{
  "num_hidden_layers": 14,
  "hidden_size": 128,
  "bias": "none",
  "parallel_block": false,
  "init_std_qkv": 0.0358,
  "learning_rate": 0.0143,
  "lr_mult_o": 3.0,
  "lr_mult_up": 1.05,
  "beta1": 0.95,
  "warmup_steps": 20,
  "schedule": "wsd",
  "decay_fraction": 0.734,
  "decay_shape": "linear",
  "max_steps": 6128,
  "dataset": "wikipedia_en"
}
Each number is 200 + 20 x the weight over its row's rms, rounded and kept within 0 to 999. Layers, rows and columns count from 0. The size before them is the row's rms in percent of the matrix's.

# q: layer 5 attention query, 128x128, rms 0.16, rows 0-9,32-41,64-73,96-105, columns 0-63
# k: layer 5 attention key, 32x128, rms 0.16, rows 0-8, columns 0-63
q0,087,160,204,153,212,188,212,186,189,203,224,189,198,218,205,167,177,205,176,194,177,172,192,220,194,221,215,227,197,202,183,194,246,203,222,202,189,189,176,221,232,184,209,206,179,192,210,225,179,224,183,206,184,193,191,234,183,192,213,211,197,211,207,203,195
q32,078,202,194,178,146,218,213,176,197,191,205,179,178,188,191,206,199,225,210,233,179,218,209,243,220,231,160,211,191,160,200,230,210,204,245,205,211,210,203,215,201,204,214,197,152,138,241,178,210,217,205,182,184,210,177,209,205,195,199,233,233,229,189,195,195
q64,150,199,214,184,183,229,222,206,255,220,207,183,214,213,222,177,178,217,205,227,218,192,157,193,172,198,167,197,179,204,184,209,226,242,209,203,234,198,193,219,182,159,216,164,221,154,183,222,185,191,173,177,204,178,200,212,217,203,242,214,214,205,202,181,190
q96,105,204,235,193,240,183,239,189,196,203,210,207,219,221,214,164,200,181,235,215,195,218,168,202,192,187,220,258,187,182,210,205,234,196,188,192,209,217,179,180,193,202,210,192,189,213,195,222,183,187,207,192,207,158,234,203,215,143,208,225,210,194,172,202,218
k0,109,187,224,211,201,204,217,191,220,198,221,239,204,178,220,188,194,223,217,216,197,181,238,197,174,200,195,183,188,169,181,162,195,215,205,213,188,208,198,191,222,174,205,193,170,186,198,248,183,189,187,173,193,214,221,226,200,191,224,214,211,215,159,190,196
q1,101,175,211,193,201,179,207,178,209,211,225,181,193,180,196,191,208,207,188,207,199,163,160,217,200,206,204,231,169,206,172,161,187,181,208,202,168,163,189,238,179,230,186,207,171,152,178,219,178,186,164,207,195,180,232,194,200,182,234,233,190,214,205,190,196
q33,081,205,191,162,193,162,209,192,175,212,199,198,212,214,216,184,228,159,164,206,218,202,161,191,163,186,216,213,213,179,194,204,235,225,244,146,202,180,169,205,196,178,206,195,183,187,169,193,175,172,214,197,186,183,228,200,183,170,233,204,188,202,169,203,210
q65,120,183,187,189,232,220,190,192,242,201,225,157,242,161,202,203,180,203,199,205,190,187,160,191,194,177,223,210,189,210,207,200,225,226,199,161,188,197,205,224,209,190,180,151,229,198,176,232,177,182,188,197,209,186,184,189,234,224,225,232,206,191,196,174,182
q97,101,186,221,167,220,182,220,180,201,194,219,211,224,213,213,185,183,200,207,226,198,197,184,199,206,191,230,234,196,186,213,198,260,211,189,213,216,209,191,202,195,200,215,185,206,198,179,218,191,174,211,205,203,178,240,183,206,139,237,234,194,196,178,166,215
k1,106,166,197,202,211,209,220,183,217,199,211,216,205,193,200,182,192,233,211,232,175,154,235,204,169,196,192,202,189,206,184,187,242,207,222,209,196,206,192,192,175,174,223,187,187,205,206,231,196,185,202,172,187,190,219,198,207,190,232,226,190,222,176,184,187
q2,087,206,211,188,221,168,215,205,198,212,174,228,195,202,206,170,190,175,174,216,189,190,192,125,202,223,156,202,223,225,171,198,228,171,213,210,232,194,180,202,232,193,229,221,178,230,158,179,233,197,208,212,209,211,207,209,166,162,233,193,189,195,184,223,203
q34,102,203,221,195,229,179,220,172,182,226,220,245,195,233,204,174,194,162,136,226,209,216,187,178,208,222,198,213,214,182,178,195,233,183,225,181,210,177,186,216,206,217,204,206,162,214,169,223,171,218,209,209,211,191,221,209,169,154,233,181,177,200,185,187,217
q66,092,191,219,184,209,196,221,211,212,219,219,176,229,176,218,172,167,182,178,202,202,167,192,178,196,202,200,201,191,185,187,241,189,211,211,210,214,175,176,219,207,175,225,185,209,189,173,213,175,185,191,199,211,197,207,219,205,188,220,197,220,199,175,117,187
q98,088,195,215,151,224,201,229,189,203,221,198,210,197,207,206,189,201,183,235,191,173,189,165,165,219,186,190,212,210,180,191,185,198,218,186,239,232,227,204,187,170,174,211,197,167,233,180,199,196,189,217,229,205,182,196,211,204,139,195,194,181,208,183,180,182
k2,088,175,184,203,199,207,210,203,215,210,220,212,233,188,227,190,184,198,202,233,213,196,251,204,173,212,219,193,181,169,206,178,215,214,210,217,211,200,217,211,172,179,191,171,193,171,196,215,175,184,228,170,194,209,252,202,226,228,216,203,206,216,175,202,183
q3,099,182,205,183,228,178,210,213,201,202,206,243,195,232,171,175,206,204,197,199,188,192,169,209,181,207,192,248,217,188,181,186,241,192,236,192,224,185,162,205,168,230,204,198,155,195,174,212,206,205,195,237,214,190,190,178,164,169,213,214,182,210,185,188,217
q35,115,195,209,182,212,165,185,195,201,209,239,218,207,230,191,178,224,171,182,197,222,190,187,208,193,213,196,214,210,214,214,195,222,189,191,181,209,181,200,219,201,222,228,209,192,219,198,203,198,193,191,221,206,185,246,163,196,184,209,196,184,211,171,235,228
q67,102,210,215,193,213,174,195,183,151,227,225,214,198,203,180,158,220,178,189,220,222,180,194,209,155,217,181,219,205,211,181,169,240,182,201,207,198,181,197,215,203,214,209,205,144,153,168,197,206,221,215,212,191,235,206,171,185,165,223,192,219,207,198,224,208
q99,101,212,232,182,250,197,205,160,186,200,184,195,175,248,213,181,207,210,189,219,192,188,228,193,154,202,232,193,211,169,204,203,225,199,213,211,220,196,199,186,184,232,192,219,181,220,212,211,192,208,205,221,216,216,220,203,181,125,201,194,182,238,200,220,197
k3,082,210,175,212,167,224,212,210,203,227,215,184,233,188,218,209,200,175,202,207,193,165,225,194,212,223,169,193,188,181,190,196,178,210,208,181,168,228,172,172,148,189,190,212,201,157,188,224,204,194,211,152,206,215,196,179,190,211,201,173,198,234,194,218,212
q4,094,193,166,171,191,212,214,218,252,209,231,202,208,205,205,207,161,220,196,214,176,168,208,219,181,199,185,191,192,176,192,176,191,220,204,173,206,219,203,191,201,216,173,184,198,173,217,222,203,164,182,185,198,216,197,197,213,176,202,249,166,190,181,190,203
q36,091,206,194,213,205,143,208,193,212,218,213,198,191,250,219,187,216,201,188,230,217,187,180,184,194,210,193,180,179,200,221,201,228,205,236,180,234,183,223,200,223,161,210,213,181,216,191,219,192,161,175,143,179,182,229,180,174,182,220,215,242,190,184,222,231
q68,106,178,212,196,216,223,199,198,241,201,205,187,209,207,211,217,180,184,203,196,175,170,217,200,197,194,223,172,192,191,218,210,207,222,199,225,230,201,191,202,215,187,204,159,206,195,169,203,173,167,210,191,192,201,178,204,209,193,222,251,186,198,199,171,183
q100,096,183,202,192,219,189,204,213,176,203,210,224,212,217,208,179,205,170,196,208,206,205,171,185,197,228,221,213,179,185,202,185,236,177,156,187,208,192,194,184,191,165,198,193,199,206,164,205,193,185,221,220,216,207,203,218,183,160,219,235,194,181,167,154,213
k4,099,179,198,213,220,217,241,208,198,173,226,230,238,211,203,205,204,229,212,217,172,183,214,209,182,198,201,213,169,211,194,184,230,220,218,187,212,190,180,212,225,195,200,189,206,192,213,253,196,219,193,224,193,198,205,187,199,211,223,224,203,222,170,191,183
q5,100,204,208,218,188,155,207,197,165,173,194,223,171,187,200,190,241,178,176,166,196,218,216,156,243,197,203,199,221,213,207,200,225,177,197,227,194,201,223,212,183,226,187,216,200,209,192,202,199,243,212,228,194,209,209,228,202,206,188,182,198,186,206,215,220
q37,087,176,178,187,177,186,201,189,188,203,181,251,236,215,175,165,186,189,212,198,179,215,188,194,195,200,193,224,213,220,177,189,192,205,194,228,187,206,189,207,183,197,203,235,195,220,177,170,210,201,239,227,188,176,184,217,191,202,176,168,198,189,191,199,207
q69,105,206,200,210,215,169,209,200,146,192,203,219,170,204,180,183,234,159,195,208,181,242,183,177,214,204,190,215,236,232,192,213,194,196,193,170,196,199,178,203,221,220,211,242,201,235,237,172,215,239,195,194,209,194,213,205,204,200,180,167,181,178,203,208,219
q101,098,203,167,192,189,186,183,214,207,189,194,207,187,214,181,229,214,185,212,202,237,230,223,190,208,192,187,194,205,192,194,219,185,218,150,226,192,191,214,192,199,221,224,202,205,167,225,172,185,199,183,192,150,191,197,207,244,197,202,158,156,196,200,213,229
k5,097,215,200,178,223,180,183,213,196,215,176,185,202,207,162,200,198,193,174,185,193,194,190,210,217,222,195,229,238,216,217,215,182,200,197,187,211,204,222,194,174,197,195,214,214,219,203,176,210,203,169,239,211,203,183,208,188,200,165,180,212,147,243,222,193
q6,109,191,215,219,167,222,197,207,229,206,221,188,178,170,188,196,152,216,234,192,168,179,232,194,183,197,231,205,193,215,200,158,213,193,212,161,202,207,231,190,227,186,216,200,195,190,214,222,195,162,201,201,206,212,225,217,184,193,196,243,193,214,205,205,182
q38,101,212,188,197,197,192,209,173,210,211,202,237,219,220,213,191,175,231,203,221,217,196,215,205,196,196,212,211,159,201,221,200,210,222,176,207,224,211,189,206,222,166,218,176,174,227,165,209,166,167,210,186,184,178,235,196,169,200,200,218,201,212,161,216,209
q70,099,187,187,200,211,212,209,206,195,209,193,194,202,167,233,166,182,182,208,195,191,179,184,196,187,205,191,199,170,220,188,179,218,210,193,211,200,180,207,204,188,184,201,188,231,181,203,198,190,161,208,196,205,177,216,181,201,199,229,252,188,227,210,179,182
q102,095,167,188,183,202,206,209,225,209,201,216,211,189,185,190,202,184,173,211,243,229,202,159,190,179,191,233,188,210,169,191,207,222,220,176,184,224,191,180,198,188,193,239,208,185,215,176,190,171,196,213,213,134,181,198,212,233,196,210,212,214,230,177,207,215
k6,105,207,191,203,198,185,219,187,196,180,248,227,235,209,241,187,198,204,211,227,189,182,200,239,200,208,196,184,157,198,189,207,231,233,186,187,201,203,173,209,193,232,234,185,164,235,191,229,176,189,197,189,185,199,225,207,198,223,232,230,183,233,174,190,201
q7,096,204,212,178,221,216,221,192,196,223,221,207,205,216,208,201,204,199,194,236,184,242,201,224,182,181,200,204,221,186,190,190,195,198,189,177,215,195,194,202,231,232,185,216,164,213,196,179,176,172,200,204,239,180,192,200,221,187,213,209,178,160,203,217,207
q39,100,235,207,188,160,216,219,212,234,189,203,216,182,200,178,211,184,209,223,204,238,236,209,208,193,190,183,173,190,157,193,183,179,223,225,178,173,212,227,202,162,182,183,199,217,191,204,177,213,173,195,198,183,190,211,211,205,216,182,175,207,209,202,229,207
q71,093,193,190,180,208,211,236,205,222,161,181,184,183,212,173,196,219,216,180,206,183,222,177,176,184,205,212,203,220,223,234,183,183,214,201,187,212,224,240,193,195,170,127,205,207,206,214,218,244,231,179,218,188,185,200,192,209,167,186,210,188,187,181,233,202
q103,107,165,210,182,183,196,152,181,182,205,176,168,181,233,226,220,224,215,207,170,207,232,217,239,206,204,209,159,195,223,207,198,189,187,212,201,154,184,178,208,228,219,195,182,200,163,207,193,212,212,214,191,224,208,215,191,215,197,183,203,210,154,195,222,192
k7,092,179,182,180,197,207,201,221,181,192,200,171,221,256,201,218,202,207,221,170,204,234,147,166,198,195,170,203,220,221,180,191,198,220,188,208,217,202,225,182,180,178,206,191,211,207,231,210,198,222,217,209,185,173,212,250,202,221,192,199,221,214,194,163,211
q8,121,221,200,196,209,185,169,201,190,183,167,204,190,208,193,200,256,187,184,181,213,219,184,184,207,199,199,195,219,213,201,230,186,181,198,183,193,224,181,190,182,199,176,218,218,220,205,170,212,230,200,208,219,207,209,187,218,198,173,164,183,175,205,235,205
q40,119,200,205,213,220,221,167,220,206,214,171,168,188,198,179,212,216,181,199,183,205,227,231,185,214,208,219,198,228,176,173,192,163,174,197,208,156,220,199,192,198,201,186,228,220,169,215,189,211,229,196,229,214,229,178,187,202,205,172,167,188,180,211,230,213
q72,137,210,209,207,211,186,175,223,188,168,182,197,167,205,185,232,218,197,204,180,211,225,196,196,229,183,193,202,243,206,216,215,167,177,192,200,184,197,177,175,161,213,174,223,200,226,214,202,224,233,181,224,198,219,185,178,200,205,188,161,177,191,212,185,233
q104,125,215,212,220,213,186,171,196,218,187,178,170,214,200,194,227,219,199,193,175,215,242,209,218,246,190,213,190,226,204,209,199,154,184,180,198,189,186,214,203,196,203,199,215,221,221,205,198,188,225,169,200,231,207,176,179,194,219,162,156,222,142,230,222,195
k8,177,215,246,211,204,225,173,215,196,215,130,186,170,180,199,197,188,193,191,186,209,201,197,171,207,205,200,182,238,176,195,200,166,197,220,198,179,205,185,174,226,186,217,180,216,200,192,186,227,188,203,222,206,235,175,179,184,187,179,154,229,183,215,193,190
q9,104,159,196,192,186,215,214,205,158,201,198,268,200,209,182,195,179,192,188,253,203,196,197,192,207,235,171,182,177,213,214,188,221,215,189,216,196,196,202,195,173,172,196,222,199,156,192,201,193,189,193,190,182,186,218,224,199,228,200,165,205,209,195,250,207
q41,108,185,208,216,194,189,227,203,174,216,195,228,199,183,196,197,213,234,185,211,202,174,236,209,192,171,201,187,208,234,224,185,200,206,174,183,199,193,203,172,220,158,168,207,212,200,237,203,187,208,236,210,196,176,218,238,203,188,166,182,249,202,219,188,196
q73,086,193,264,185,192,172,190,195,179,199,181,199,227,220,203,206,172,234,233,204,206,176,193,169,218,195,190,178,190,217,225,226,182,203,180,142,202,212,156,199,196,211,202,205,186,213,195,199,185,165,209,236,205,196,179,231,199,188,209,182,221,175,197,158,220
q105,098,187,200,222,211,211,211,198,200,233,222,185,167,192,224,225,205,172,233,212,154,166,236,210,200,209,242,186,198,224,196,200,190,183,217,164,182,213,215,225,227,205,218,173,209,181,206,187,210,189,181,220,178,210,213,198,171,200,187,169,221,182,220,216,191